From a checkpoint of a small transformer trained on Wikipedia.
Size: 11 layers, width 96, 3 heads of 32, vocabulary 1024, 1.43M parameters.
Architecture: biases, untied embeddings.
Training: 104M tokens, 6318 steps.
Each number is 128 + 24 x the weight over its row's rms, rounded and kept within 0 to 255. Layers, rows and columns count from 0. Numbers have three digits each. The size before them is the row's rms in percent of the matrix's.

# layer 7 MLP down (transposed), 384x96, rms 0.0533, rows 240-312, columns 0-95
105:152128172170164119126093077129150122125164072140122098184156156140104169105175101107085143167120122110131118143133115120121126174131155137118104184097095154112134135156129134118142110129114122155117120141133085115143128104131122126080120101114133115130146141121123141090172106109114130127
095:111171123165090151125115158133126140128049064129110112117144110138104131094132139136142122129108136151104162121100123122101108135112133129177148161112094130076135145159092104128141137120169117113131164120142090157113138129127144185161101132143167107128134146125118113134123141126101131179
087:081172133095131139146127097118074124116121141213142120128137158111126103121141129112150115088111128137132154183121155116137118139146130128119182138143157119153124115088135096159089141122100127102107129157174108151100152116120112133100116123099125154120140083127150148127159086105147137120
090:078124162147138121132093125118131143126099152094134152139139100128125148153136125125096083100123136110158083101156149117119193138160071131092129111106115145174175141175152089130134143140109107110127112157135138103161148121102141131113193130147136126124106146102111082119124119137125136133
115:132127140130140121142107114153080094088113089108113128082153110139118167177107171153102117139134126115135113147164118167130139137064127115138137130126140114166147158105127136109094144168146066122102126096141157127134113158137128126134090122115145099163098137132137140133174169148082126126
103:126113115125126139097101130097145139146110139135114138104154142063195141145146177142093142103162122090149137131176104166141149183156101152121134135147117087134103121142098124123101140184103114109112153127146143127130105112105123139130104102122131164097111119111121130138142142104144143068
115:129142135116167132167116137134110117126159127082121129096119105101134166135081106132121124145137172119105170156183137126090123140156111122124148162111118150133152126143116127136122115109111102152101148080148130095100165104157128159064135147129142161068137093129108126147156133159152096119
094:114107110131120136130127135128161140100159123100119100101126155174102155089102140124105175197110148112149140108142108117147130142145150125124110107129117090140149109123168101114159112144095085135130130136132150117091087136152100151095137164155114121136143142160172150088166122101100078135
102:136093137102116162127121126095133133133148153144082136122118135118119144139144112146127128108074154122139128105117119163104129089108111119125142122147150164118076123100079102175171130138135150152071095194132121137118164107107123176160105104120155129140132149099126123135138149163179135114
089:143145130090136111115117149118180095109150164120146139106126151069106106089121100121121123096139125124152116118143137105114170116150080158110087136125157124119138099127166123154110100137086121128116097136152147142138137098122140094140123105083152153136131154150131148130194099173170154125
100:141128113093138127108119130124131113124101143124117149153133123095128127093133136133132123085135172132133123188109130162116097121135192179117130099119139117161123159146118132108109092121167152097151138132118126138081121138166108112089122126100157137121143075155124151115156082084134130193
104:109182131131103110144091153139162140103124132124057162107132145124150127089081129137136120116083130119164151103165096111128104124097142111125146153134124115125127120097151113120124143120120133174113179104097159203102142143103117116139121141130148090151143154167129101124158114131117146139
111:132123152174156130125144136110117140138129119159111121180133116077162103170116131105158087122127115117115115119124055099139150125149122126143127193140100133122159138173143144108131116112150112125125105109120139110102112122141151099099154058090121132128125116154135135156140118173152083137
097:122089128167166129145131145170122150131134118114117164159110153132086135137119096121155111107122125117127094124119143134144102135127130151119100136176094135071116148097073114120175122163156131131112081140128104134155086114137145200099113133114132187131122107112111123149123115120133126168
088:096119143107158150148170176115158125116175139149111116143088158110150135139124091093146126129135115070145151129146127121116118092079126173147101107087147085122124098152171112129158155125129113120163147116146119110151154089147156144127125124108105134145123104111090158117154132096111154096
104:148123159162127159098147140149088143099096124141107124143132114109096176127147100132121112158133104129136154113083144124114146077138070122147113142107088117112142134142150124126159132120130131100153093137188170114133127152118093120095099133121125111151140119090142147135124113155171200131
090:131164142106131104128118139124140083122096111113090138129123148120134120110183137128136088173132154120138119128120140139121099114139107136166162138197145137106114120104083135150118146134138146099098172157115118131120104103118183122163116162071148141156097100090117096161118136135140095098
090:135137117143186131149139110121099114130137143126102150091074124173132137173110123164171052152137110164165125135126097108160122120130146093136130113109122122114111137136138089144160118135151102136091105107134115153168121091103144131170147139135115150147121130104167100122112095086140126126
099:111113139115097135155137132129098096113086147123132167140088130153095139121171141114069167096127125107125162110076143166168121139182161099144110089121122162143136125104136149106172113120108141155118119138106121126179113161098132147146125114127117110140159125163136111125094133111132144087
094:115127156137114095130098107119095149122124114166155112144142125097128139185149117135101120110114135153185157142136109107113085120125101153143097092111109142120146142100126118171121117080113120100135162149177115096157161112169125156163148183104094106109127100111158136115132129155113153130
107:136142110139092148136165115130135120127135121136158121115139133084126126113119098120159161107111123148088107098087137123130172120103144117162138159134124102129096162075120131144145178147136149085111148178106188113144119170120146107094186105126115133145120164122114101138092097104120135109
098:156142105155118094189158108109156135164137124112143113153089099182118131119108145086154138147136106146116122193091176132158136093132099112110122112126124142120123143142161140117109101175125108104162123150143082110137138100100176135098135169112110117114120125093140114119117123110108125130
098:131142133126136194172135130108104140087112138123067141121137144102139098118133068129091183117134101131121094103112134157123143127165110149095079177152122110153124139110119148107164113170169115110129142122109113112153123139140105096118179137110113135131117120129152108169128126127143147106
092:112140160148095076140123088186118126165135117134109127107139176138140094110126139153128156145130112111117147110172147130110121117087104181092142108152109124116125120111122154109133129154106141126096133127101139120091183105121156164103127109119174121083166089152110139134103155130150135158
101:124101127117147092198138133135139138126141129146140114140120136183113090163144145121123106120135103139093146093087118120167149129120111190118132153141129117160138150129184158128136124174133094072068129103121109096131160130089125149123110126136142105109131139142117142109132125107152084108
101:121140135160156095171087140106114124094124122145119116142144066127088123173118099078120065137151128095123116110156149111117096135114141133143155140124118135129146099114150144139130139065128100128124109146164143163139140109077157155132101124138162134143108159130168128104156152123157152133
093:156118132155115102169110079154138129109140134082124129099151120145167143095131128170113146170166136149141160135138098155130056154117130143089123121090104144123098125116088104146136124085104107158147135150143122148122117144117106178165121133121152164140110111113167119120115132098119103096
116:140148114139175180148081110119136119101120186143155117107114146136148119163162093118141152134106098118125070141178152153138091156144121084152122096129149165140146119128151124106158131136169121087135084073110121132107098123110135128144121121114138152114127124153116123095108145122090126139
094:136116118133168100121091100117134162140153138113129122144149090123124121151140114130148088098132127148122139112142127139156074164054161171096150139151098134118140079139154161133145123175147156122106132139146134129110123123135140151124118068077147124127087117152129150083105129133126106161
105:101120110142152146166111132102128185152114124140115091162132117160110133149063123116121135128171150067161115122146155086111140117125114163114126155126111100120150113120133093159135119113142149146143099143125109126090140135078121102123176129136153122176134183112146153094141125146114103129
105:152156109132092159092141153147119159123123077118131104120138129114158157132124137176092083155140147133149160117163155129130142083134116127137160108140093111085124104143098117129137130139101097163093141145132139115137065153162106148138147167113145115180113150082152133112122117127090133124
100:129105078129166129146108108140137140100101101134094085152154115165114125101113179121140148137118154146107181189137143141118122163116149137084161141149161085149108102123169119126117099147152119104158106097141151139132155116158131129111095123126110157098114095130138152094136111128091110119
114:108099066159124094133151133121117166099141150136155103124093122069133132077109146085122125134130167130138145133128142141056116114133151138163163152124122104174149122071123110150133124096135165137143151140127163137122116162113127157142124125124103174147119112093141126114128138159115108131
107:135129119138139092142105139143126144154140100163135165106129101114097138132116151100133100161154111139087136133111161124138135088116141192127146126133119128106077126096118110090169079173097099116109126130142148199146126119117124148133115136166157127151126160094126122089132156084133151107
098:096138129126131105124164104132081169119128133100087133130137168129136094148115115165097149132102122107131095101156110160144124199103164139174157124160134128111122141128103099142115133132142124112125114157138123109103154124106139164076169090101108115112127141110131166126143121142142065155
116:132150152161151109129181129160125115134138182171151146155123131130114105111148112146117107105138140108124078127136117108087142122123097198139111096107127122127103154100135148093140131164145170115114152102123089128128124115102109165151144077152127136092117123123138150102103127103091178112
113:115138112142128098120119098127096102172127139182075127158137155120127138120140103146118123134136155144124087107102164134126142118127105176119147149091089162147108111123111080113115124180140173110153112139172144152122094153164144100098104123114167143116166116088115130141145152109098109127
098:104149103115173136141088110084131164149081098113120166146111171168080148141142113140119122126170116129133116098132111189108115121137101103099094123098158122129094121156149138097114143112132144156151142150092125108112167109158137131125124147159146117087092105144104174141127120110127125134
115:140109158112153101177153166159146131137136165141114147138156113099080133125127095112133149110120139129097124138115188123119168136097110119139115133086107102115119108133146133128138155169144094123126132097144144137160127149117088147130095152083060156108158139092126091150158093139126147126
096:130082118132101128145125142099118124123130122150100099148169169152106141094127088137147109077158133124154119150144118128131111130116158186151101119144107119148157130144135148125119148123086117168118102158148083132130120124191152132118096135080171151082147133154102158139137100097116101131
114:134132099123167112106152144190149163112151133144163137161145093102118116114110163074115143135148118135098090115154156140091121116102166121156116149106148103085123139143108125087094135125119142101151127116130136136117124148166128143160145117162121108131108084110105131118142124071170104171
105:138095144183095100125128118186149099123115121094140129138080131122117137128165128112101130174143110138153134102145128128115097147115093130113110114132115112180139069135158108147100146122118118137122083131123114165169096108099177124099144118127114111146146154163174125121116114162130136169
095:160102169146059093118103133163074131124168146131139086100145106112151113097105141117142111151114108127089133154160117112106092149165117142135144115136148142135151150145129171126112109093126125173159140106104149093094174134117118142138144149103126145103150153120133115187125130109131118127
107:049112120121136142177127121125129120106154110103128139136147176085116117093114154150121105143096173139134158121138118134095107124148109114121164098138137132149147114128121129108130117133126125148137115102096143104112123114131122154153166162133096141067138134146107129080166124172143124199
099:101171130137132138152130158130126165100117156124121162093098114102129135112144159120120169103119090137114085151131130091125138159148147108081105135117136139132108171087101104128112101153095148136143141119105147149145106122078153147153181108112080107142144126122130135101147190120169143139
089:112070139125106076155131078108128141101133178090124131129133121106136066150151120125153133151134138134077129157142129129104125152133109139131126133129089157110128106132152126116112105164168104103194140125112156090151148161153120158150142138154107093160130117113082121136148151140143128109
098:094131173176147162169122153114102105160098110083104135117140086112130133102120117187148133102127078115122096158119143098145132132118136160150104145093149115178135121103137142130125133122075153143125144143129131123167070136149115141089142129133143118090142115109130172140135115109142141107
102:083110100090139107131102115115078195178106110101097096118096144114162107109124117111097129120131155101151157145150133094154129157161117153100137103101122169113128148130107141153134165171118165167134097132158124130108164147134128127122143146120133131119126106163144144074130144133145107138
112:099132139151136135161127089102097153131089104118100153165137147094140148115095163118128137105132102197165144112099139114104115128118126124078127112095102157105176113160182144134093110137133122123113168119133143124142117131157151134130122087089132124107140156151115113129147140179134081136
101:123119092106179133086159138151152114123108116125114146144095137080102178125150115127108145115127141152149155141157120101162136147096176172131157130111121094132125126123114153134082147134116136105147114173150153147132104159161102104095110114130141132100066133100172140127121083115117113122
104:129190136148061131092135163173133120120127115118177098117108122121144132130106082102134141120116127131118136172122120126155096150085142145132106143077105132117133130114149143112124118118144107129114170183094146133104134128100099123160102122172096169147140146108115152129122132127166170111
101:104080137141138095105130127097124161166177136122102109119127143078112159118106113130141153148115104115124138131089125126148113114116144141109172147156113119092098137153130141157163149181123103120118101143115118120178120106140089170132127121131086108114134108185096155159141100159164113139
091:123141150152186172139157113109103138152149190120104110114093156148110163140133080132112099089145135146119107124092126121147122171157123121147139144120141132123168109111130132134150130119146151101108129137134105184134103116106118140132122164069092095086123117117106149127065116127114137141
100:155107135116132103122114109102162156105161118128112128106095089110115153168154128129089098124085174147121098187126137136112154140175154103140141113102113077141149124155104126125145099110126133112114146125127160119168128150128098149177132144118084098094136140140169149163128125162106100129
099:122110156128114148088131120115141179130135146163118132118149132104102123062119098153136100143128137121125116132136139160115101137111131080134119129109132137145131099137129163148145127062144157151129120099105090121139138122141140163161096143076126133178126129100129076118135168197115100149
097:127130136103111096095102137118131100091176149137156140098150126133108147142157073182153114153129124110116177113073110130125146128151149100130126133086127127125114157144124112186136158130108111112131155113136128100108126126086092124143099181182139145160160111103123099127133148144104130122
095:166122129133144191131142128127111145137088131121141100132141118161165176132106123106126136138143126113119140115174107158167150093136141092087124121113100112153128113116134119116109127091119146138131127119108114124114174110099123118112155189106176125116138102108175089129072186139105117114
109:122128119091133088121129092151131160155099119135160154103118093148149119093100155143143136121177101134120139159123139135126125120147135114122143148124094118111114186109137136138102115101124123137120128147169104140039122162147155117101135141100124110086123160143149104097154121136182171104
109:157123154095079142139101148155180139167103125116085133153113135159140121139142102096109113156120156103099163158131091116143096153106133118130095131108123096133147165149155148121138094143150120117141145166131128152146154169155157117096136114137089108072113147107135122093099141108085115131
103:115094103154145125090131169126141121106157111139155097111156093100141124140140119133103128132098170138135116112132104150130159100092098109134153116088161132103184144115107115149075112151143141166107148095128108132149104160113131115155116170130120160100160090115112145116153116178129181130
109:162134105092142123107081119125118160134125185112122118152132138124104082139160118125118183114123102137111099148136121140144123064118105164110124130146106115112154132144090154073104130120141152137140131159111124124113144162146089122189158143168142110135122140092100128158142121085155125152
097:121135142121184145103122098115107122135141097158119132109080092139100128126125186103128175172111090139102158104115129166176119116120104118114152112158165156109145108162105080108148144146122109148141126131131145114129117150146148141086084108120133160081131152125111121134147131108150135177
096:137128106108126174114138140110086096134146176168100089125151163125141117166095165094113098132148134106107117099107132084134166136094151157122060131142135125119134147161098161164104097100141126128120163161121128119173093108128112109140134101105120106130120144142144146168150133135141151113
104:153052125128143095158088145150118119114082136152169104145140120108113129106164147137124157102157139122133161105116156149191153136125151113158134125137155110178098130112146155168147135148132116128120118106100107093133081142130131138079089085116124143115100147119111146139110135140132109107
094:131114185155102066106114118121142143131123125181147124112138101083139133120111107147132098124118140085139108126157152123119117112086108172086109124127092085145114169158137161132141152128131170099115158135129146163160117116146138120105137100089164087137153140099130134117152115156151138098
104:116156148131176111154139099128111119151138133115122092115178113109159101149116117093119065142128152139160107143163088160118151124070130113142145118109106114112136135135108144139133147176097082124142170144131142130104115145101111094181141116087147162140137119128109130140142069128138144119
103:142141118116152159109090141113098147106158127156167121095137130156121137177122138098134145146161137127123157137116127136071117109123133140144121093099113088131083134143119139115117128123086100063132174080149140127124127082139128117157127145178164115098136081120149157118150143101137099152
096:119150134109094109143098155103083087118122122123125135120157119090160140123141091112151138125140110128130148172169095094109124086136117137126123051103100113163161150136114156108134134190142140157164130131139120099132122116137153124106135139126130162144089121165127130145200128126147118124
093:093120103135164115143126129123141131154150131137110121117148113125138077143126150087097143099139149133129133135209123148127071152160115157088157119116100165092120116073128147139153124106131118133059176141159119143107144100099149147169128123142127139116148119105122134133114099129161124115
086:163108108127148129154153112111168127112130128117078127150152178099125167096139166140131080079107099088135087131116115123140114140097127134154110143110150138147143096125125146142170149097137134134118149135159145164103140120093109124119148088109125161114099176102095118149127147119147183100
093:118157135150119152150108104152121136111131102127151109090122128183129095125138136086187144124148092128120170118164134128154125154166149136142125155104117135079106140151152121088120137123139130124103155102159108126094139094150119116145057118071144105154108142145131159143103093124108128157
089:125096079133139109107122137120162127101096116157169138174135129090160125094140111121126124113124085092136082092121122147144099113128139154140116126104120086099133119084165163149118119103128132097119142116154109144126132141134185176120120086137156122152153150126142119150179162156165134141
104:127117139131116126136107131129145100147148144152110134131139146153133056117137151088099139120102131130124146160115111148132154113170128146122109083106098111125133093132116166091113123131190162099146187129162118119073106124136129116127152122126107120127131167139176109170130135065141096136
# layer 7 MLP up, 384x96, rms 0.141, rows 241-312, columns 0-95
091:104114131145131090097167120135142088114136118113116159105121129146166143152152124133158146150138108124104124116133115080136119123119137103115149123147163139115120087146122157050126160120086077171140128107146163125149113094153154088096135148143114120144130121166145129124155106137185081113
097:142113072149147136114130131144178089154099120071150117134156100151106107165079156155133112166122147164124078117125143134106126138179083154134139098115111141147131158108129152134111112106175153140149144162129118152165098140121130123135119136122101142150119144090137142164142107147132091124
093:148177098159146149125145150171140123140132109111108073130129082084154104139135119141148123128126122134124101116076141129135140064087144120088137127104126091161104111080164133108152139122135081128119163100141162166151140107170154129130099112129122125130153166155126158133109132126111129120
107:165116159140118090070147146135156120118098128152131166149111143131150100128151158128147141076107133146084143131112137136150120177111137098120121136093137106130138094108168164119150169114123105141165107139076133113151110077123106122130166122157150123119166189157122136123147131109140127116
104:099128109146129117131115139158080110116104129190103082162100166160107135145119142106140120135150128107111111167150117155138131090118111089109136131174118119181127119116115144104124081124118197137109119172123126117095100136123155127147163125128146135114108155174109128130117115139123077103
102:125105083130105102131092097075115105112134108120118126128124162118120143163118137148131149107085126143189153131187136101115121150119099081133109098096147134123123141160152158145089163170146136133119123105120125132117108144104129117128110108147136157131171110184141137149126118113128061114
093:135149162156153145094131100111132164133140158126159146195144146120086147101161099117139142134147167160112162163118096092115103142158146114140096117102100158088124149152123118120114154078079156110117125109090123145126103075134130122126138116086135113154125133168120104155135138128134129140
104:139125136114109077100140170166137121150104068115149096093182138127169158125127112153120096145129125085160146152087145097145109116174131157141146130103120119160123115130167090098091110131128110139169143126130108132131102119165122094124090143141148129152145133124106126136128153128136087166
093:090128116145132180081102117135104175147148140090116101157155120120124137153127119099163138189105135119131163148112122107109083140157167139141143122144098135146111136108127205141129150124123101119143116110084129138150128157108127123144126095132121095130103116149169148121123189119153117115
105:112135148076160135143144146162127112084112132133179139118104135082119096132174145135123110121133158118151104118138153122119081165142135158104122097139121110104128136075101108119143108129128130172134128149157171135110150103116104107144131075105127144166164142118180074126111151129136144143
102:110107168120145120136150162129097101119124150097142120121098126163100104142140116173064081101117144095101155117174145140128124132116136129157096122118139112123155134123081150104110159117145144150109102158158123117084145096149130078130171164167143126077096149134127131121138128111121114152
106:119181090143123096129166122125121125133120176084136129131127113120112136141070129131119104116093106159153118143123149173108120112160138135094076176125116123156161129112172112114161085128108125121154115125141119144078113156178100091094110125116137146168163142116154137141138119111130129147
101:101117120145122101106140126102180095169105149115140116118109105152099116121141121100087167118155150136127157152108106153097164111139153127143178147099117105154138089132136147140131107130064129136168136142113112130158160089105104080109146137133170117155090163116107129152151119158145106132
098:153160096133154093127116111164098141120144130121145140121156118135142136103130143170116152107119145135115128109144105089157118159183164110069124128122118152136136149113144094099074124140134147138134126136176127132097085138090072112098133145159146131094147146140178093138087134125153138105
101:120108149141152118122152108143085096161184143172132133119092109143131165189112120146118115138086127172080133117118158130153113120104118162112106107159102144144139140156090119111103137094124144132159179176122134098141110138091135104133131125117128094143096141137088124128108081126118124142
093:147132131125103143093145099134081179127103134092148111132130124154167144149084130110103120124131163135116130119102124093125135142127145092088136139132118128169104137164149130107078081133101147157135115108173119158118189164111147117057152114114127151125114141138155110134111146132148152101
091:091183124134096149154125148097150099120052139123205107163157147151105124136162134116119101111146126079146140123091122108138115167144122128097118139129152121140131100100134120134102139151104114119119162133180156122129127146144140135125113089131116102141121105156097107152141163099099111130
104:114109142115124130192134156133121154127124116154114133129112083114165088119126117159137131105091070157121126118154112109122147139110108122115081103159187122142139152130116127125096129095118101181173133122136118141097132108143164098119137123150157177098099150111133165142130165104162112139
095:108139138108111144099131141118103139113150129134139172153163136135170096147140167109092123149125126141117183134106102111127113118069174117113114145145117098120149118120089137148131089136104139100113114152171131181137118133146096128135124077126125074114114134141164120149138172070131121156
105:131137141118128110173119147153161114124141091077115098109137156133144149142140115116119128109141124154151078134155081106104162116138125094114125100097088095133077125085130164103152102139137119102145126164146159133163137127126139133103142088089145101095128140103168149152148125171155128165
094:149133131118127158100126110147101118120102108107143170120128131176110149153165133119089107141114138156116154161102133095140135121140143109078137106115129134098127137116106090092098110138183158137134089118140133159119167143137130113144115122146142158140130115165084182159098131080126079084
103:078153136135146116135137097150139114129138104122164117146126135151157144169112126114191142119117123115159112124144179111130131144123125130119148139118123111152094107141142069130136147105119137087121122166114113137059182126145174106091094119128103119104136169161125079119137088112137119149
100:101115100071090151104100150120127151139096160125143117148166105121160122130071120108112091103158120091138125120165115134152152109132086125134095115110137148111163141118153139133132124158095162131140152143160157099136149133130156147108116119130137173123139116087154095139109133058140154153
103:117119148098138127093157077161179117098113137078128169135164105118087160115119116129104090113071141146132136170155138094130082105117106164170114131133160118111152117111122100098147095114148133133151147103127161108154104085150129145149162138144108100143141147147127135151124141131145121129
101:112141134140121153166111098145145118135093152132107152134152142152131104143125111121127172101104105157140133135143171105101125139111153111103124113147114105126105142079137136097116120155088125100142172142149116099110166137157091163080102053163149103132144116094110164167122137117149156115
099:159108183100144119156145086103141112145147145151138120093146160165158138131143098139115133133148175139125127158154106143084094104108121100085168166138159133139082083132098156121107125109128130162153101162142146118111089120155135111139109130106157166099106109145123149134166126115102121127
103:147135108121147152132131164092148101118098164115151104195154141138115095101165151111136118115133135128104138131127115143169174091110119106112154142118105103119117125125138092125105097084141144146163111101099114119100114121121113175134156143126131075125157168126086127153150179133118136174
087:132090159162125126085144105122098128167168112156099109128130126104150100121104105093160106155075135167128133101131136127158152117112097126144107156151126148109113136119144168134161115096140091152096111104118165102159152154114124138198146125144108144134129156180132158104140131105102128128
102:091122150115124173153116114129121129125113125135138139146132122159139149138120150137078130108097169136137167130136124157152149111114105101085082132133084165155118143113092139115148130128134156126136122152159163140064114116174114091153064109144111141126108086136100110120160131132176162124
092:083117141138143146132134117178160132146142150119116090136145108101120101163108171127133128112119108111119117123106117116155145146116175129140136137102129110119113125147063119122138161159108164081179099151110134123194133102133122098093138118166077135129131112129145114152162097143163124100
095:153099124133109108127149153144134120149069127081124108078148128124182125126124110141125120138156111142176086084139111127175185080158114116092173131115138134122108145140120156145143161106131117110131156134140101138129114092126100103163144132150066115124129123134143147149142126092125107142
112:137132129116109094128062143091130153173116133105131110150126127132099141074163175154119093128134143068130118135118163123174132088113100121113125113114119156125150162177126124113106164105122128099131093149150138114120119150121158107147101082141119153112115168161135099125114135156108114151
103:103128185095137093140158122110074105120152144114124104160143148140109117137123092115180144131104091152132148141158093085092109141126139094120121086148130118147128125138125170159111160127156146121167121104099082104122115102134136096110174134139161141110121151110111169141128086127134122151
105:150102136088132165124144123070121114116111121182137123127112159127119143161122145120120171170122133114141136126077143095128148129147147116061150100140131117131121144111097134124119146097137143119123109171170110099124119169176125100116136132157142105116080097127131131108102110159191116130
107:148075116146142133136159108176127120163122122126142158160153152096108173137113128125122162142106136103152088158112156102154169134105128096145126191094128136131108135101098088126139139102080070123128146104160132126113109140165140116168150111119130131138143116097159101141095103115121111130
099:107137104129138148141092157128150073138188120141121119147115127115129114117117174131105090118173154141138116114138115125136146101134101099123107113142105136111193179146123107115147118105125147105110098112131137135128121096151091113142146111121114165116169171130132163177154175096134082125
103:130118146133146126148136136145162097135130172128160061130144105161167130085131150113153086125106151142123167143086166122159132156166122113133123148165099119112182155121118134116112132102103108107091151109142131142135081102115133107126138106101113098155068129124166120130096109124119100128
115:148138118124125141143102162098107102105126079102137136119142083130172140106108183132092121096121154114116072110103111126127125101132115126125119117131109175105128154162118163124133160131084148136104149110159142136117089106122110135178157128101157134094125147147133159148117134160178159166
095:131112101122139111124113104096140162143121102113148106159136119114096136117140090190167094127124058171104124135100143123173138135118148105128144128125111129117158138090127182147140136177106158134128096150123165135147093139110147109155105120114127100117131152138082113106135126181160121111
103:144121141153138134112147128078104150113104112134122131161163119124149123143136131172140093129091152091155110126186123086144118159056119133152145136116134124108132160120089120104102170123087112127124130147145076120107131135124104126159115102159153126163109078112127131122173129139090097120
107:099129143143115137088122123157098175152106136146125105149156108132118106123131171108119163160078149099096113100174115126115134148146145119124151148167104109142115124115110189114124181109140110160082185153124138118134116138107118088130083081163150124151112118147123126114135111141146145137
099:152125098116142167168147079074146134116122149122149139146113138140109107109103132148094158128116145162148170104087184158137142108109145124127119145120090122098125137125128139102138097137105163093113095173141154059101101131130106117124115133149156090102114125164103112139151131155124106141
096:131090162121100138159134131121133119109123137127136116157162114162084129077134125127146108146038107102136134139143139120129110123151158113109135145136109158128104138143109135129136154155139148088126173108132126098125162169118132177088131120177148154106139107147078087097163142131108127134
099:100124155154114123117157152098082094134137142153124079183160101149139142140150134100126184124119114133124141083189145097125106188106125132123121111129139171117093093141098132127123105089098144122126133132136132176115133133112109109143133128174121089134149102155131110132112160130156146127
091:107173150187134122100106125102066138180112136128115162140109148126107161164073155126126128140146120130121135135128136113106159146118108115143096113122144131133145116123108114120082161114099103154112132111101139096175123100089177127101151100137122159150113086150148159151114141106125101110
099:124141112129146138121122098127117134089097090106181139156135182104120120096149160141090127166128127150128143155113098142101118091125189141105130140158144140117086177082098135136131137129121139119130144148080131145106169180131121115095101152128103139117122087137132112103113147096140095148
102:123117121163125149091107135152169081104107116134201135156130126184129125157130142160117112132114120147119101090131085135174118107139139132109122122132134086120139126115161140111105117143167139094136164112099152126094088133135106114088108151112119130110090143123127166199149124123133145117
101:109126108119161150119079140144126094100129118138133156128092157078139102147076135100183115104140137109169104116137106114121147112149125132149138150140083133155184128169132148089122156118125136091157124136123162166115156129108102133128087145116138121158111154163155123121150117126154073119
098:119128103142118121124111140119112131183155152141150118095142145140151104131129118120098125148119185143115086114162120115084105129162200176136165138121125143148112197078130108131119092119096107099090139097145113120148173144139118111122165121147127136118141121158106127134102103105130142124
100:145148161120136115135153159095112129113154090124151150080142152148131158135130119138109155124167166151122129102104110112113096063174130139110128145141096177112119149127088121103150130150142107145138081122101140135145140106129127130136109096125157081142126148126154108104136206165122150126
105:152119097175141145132140138138109107135138096151128150097135123155129129166118121147121157125117115158146147130135118127131143109108100115150114143124148151132154164101166104123114074121112136124129188111142159108118140122107150047099093152143176130114117108102090104071116165144162115153
090:136157144100109120121115174124104132158128104131098113083143113165148146122120099104132158155098121117154140122133134111136153127111144158095162139113076135153115155124138139030154119111104104137146124105135101101147164083114107115108139104154119103138157113123139157143150175124155128161
097:101131148097126149113152112128145122088139137146145122140118126148153128111145150131138146149102088135154092118112125140086127140154185122140148181115108126156100125128132129101138079136073151110098115165106126087113162127131137118109102099132107130095136151115104207149113117142180160144
104:130129144117115107147099124118185130138133159160083099129144125140100147155136112131084131112135136115157069157151134136096129151159091109104127127116146162099142114111109131124143110091115094137173109130167118107144163086132106107150068120155139085147111143117092155153107155171132121126
096:113132165132125149119123151143128099109138121136116119147101146120090113143109103116133104151119163161081126104093177153112071115141164133142142123165109134115121096073100162106146129145140121148138114118143135121152131183170122100082144130165164083150128156087131143112146104086140133136
101:109110127148130133126133117096148107117149175118096131119147150118113132076115132140134167112096170142136115141107107112180164135152080133127139167183114145127148145101144131144144109170088146071121181098130137119130093148092145136124139103142135087140121144105077090130120146133118134149
098:146170146150143140104147106127145113122144126145178154136136173156118160124091128124122103092151154115122124099094136126162060107123116121127150149111119097172129134113094151125127131127137128092066159139073137099133109144149135089112157118145115124132154153122088112120130153144155144073
099:109158129075124152152165154117141132149132112114096118137145134165108123072118099152107140128107114146141116106133130141094123132136148150090076151132139112161113147092080109132175123160142146175162135117113186164119085148109143132105135085138156117105132128092140098135118141126148121158
109:145095135129079105117113136149130107162106135090152131130095163128136134160134122113086162122150155123181105095108160149141126106135165089115083154108150104142149165092126144109110117074158106151144154102143173136157126125116162099130112106168118152115150092138092134134121126114145108115
106:150104139131132100148145138101120159118135137156168159130144144127137178140128160118115117171111116153142092119131123160087115078118126150090131127106099101122147153071087165109124151104093149110176133105160103130122111148112159113115108102184122159118160142103139110159092123114137144106
094:153111076069105087118123077144137118130112118129165120148132115111111134142162117127108116105132156127152105118152087112106171146136135126141136152146122104166125132175141169127088158161121099119112135129060181096128137161116132143131158139153095154117129169106118102149126130131144124149
094:104127163137156076116140109177130108071109102119152136096116124134135130139151115143125150144125133119138152149103091145111186087139089120127185140149114105121105145137114117131123140120129163133126102158102138147117105143101126159131163126108171160059151134130142134102084097141124095107
105:144143112086145117105109152193080075144137104126166142136143162153114101177153135139114094085131157115108115108123140115116109144135161115105147151135159100166169131133119153101133112127143122076153117146108143108129123113117093175124145082143129130116107149131109159129084110154122141117
103:132118137114119175146132152125149131187124124144155144137102151068145179123149128125135094115148182146129106125118151121195150146107124129079091142098091115105135153118104129097132091115117123107113147121121122111155134132101113156137124163166106116185105109132129080103110111134140110127
097:110147142096131151181128118117144151107146125091154134116132172135140128122104168136111099139080104135127092128133137112146103096121095133080098103113114175164110122143122155145133156116137103117190120119095164182068123132154098142121087140118116134112157156140107118118121150126125151159
097:145114161137132118105108127164126097135144112115085151133128140147125098192180145129129151111094097121093136108101141110164134111123088112106153154168095153115142108120120113130157108099143123156124141138113149112161126119067163127128200086151089118113150147123150135113134126142091129130
101:149156166120100131105118101105118094088116098093109149092124132142129113134103136146118134110121152117152136126101129134093174114149138156118152143156154119096133129110157106110071140126109117134110159074149096105143117128177108139118139119145120150138139121118131084115107163163125098215
094:161144185126122101132168104093104107109149122142167142113151137153145108109120105127139110143143120143137152145142128169129120093068125140115156155143140128174108100109146098151122160105164133137162155126105156162110131103138090096144194139120123092125119133112137112070121115095120110116
090:128137126145124116125124128146118156180104102151136135094162122176170112164127156138113132156132157192126148133095110099146142100099134100138125100142132112102094132146131120106075134103140150090137086125136100115152095112088136123108098140155127134140164125128175112108121092117166086164
090:140119136143149070110127149142132120111140125157092085145144159141127159120106110120098111111116187108120144143113106120133091076116150102142145098124099129117109106163123090122141136119189095154106175144125143112161101194130132146112107110154158137155131107124136109140148130110138176107
096:100166156150146113134139081087155104098130127169148097130157102136138114149148166130102103112139156086082167158121113090150118118117166096153099114141145122177081145144119071116103078115106139137162120141124115165144163136124150105124157131141131124123114126124111142135139122093154132130
106:152134132125186162124158148120071089141135138110118124111156117126105123144158105140112153136129163149121140101127166131139092142102109164120092144159150158085105135150148108129102126103144146133123125132130112111126132097089119084103141116120102116154122191100154110156132133115137101204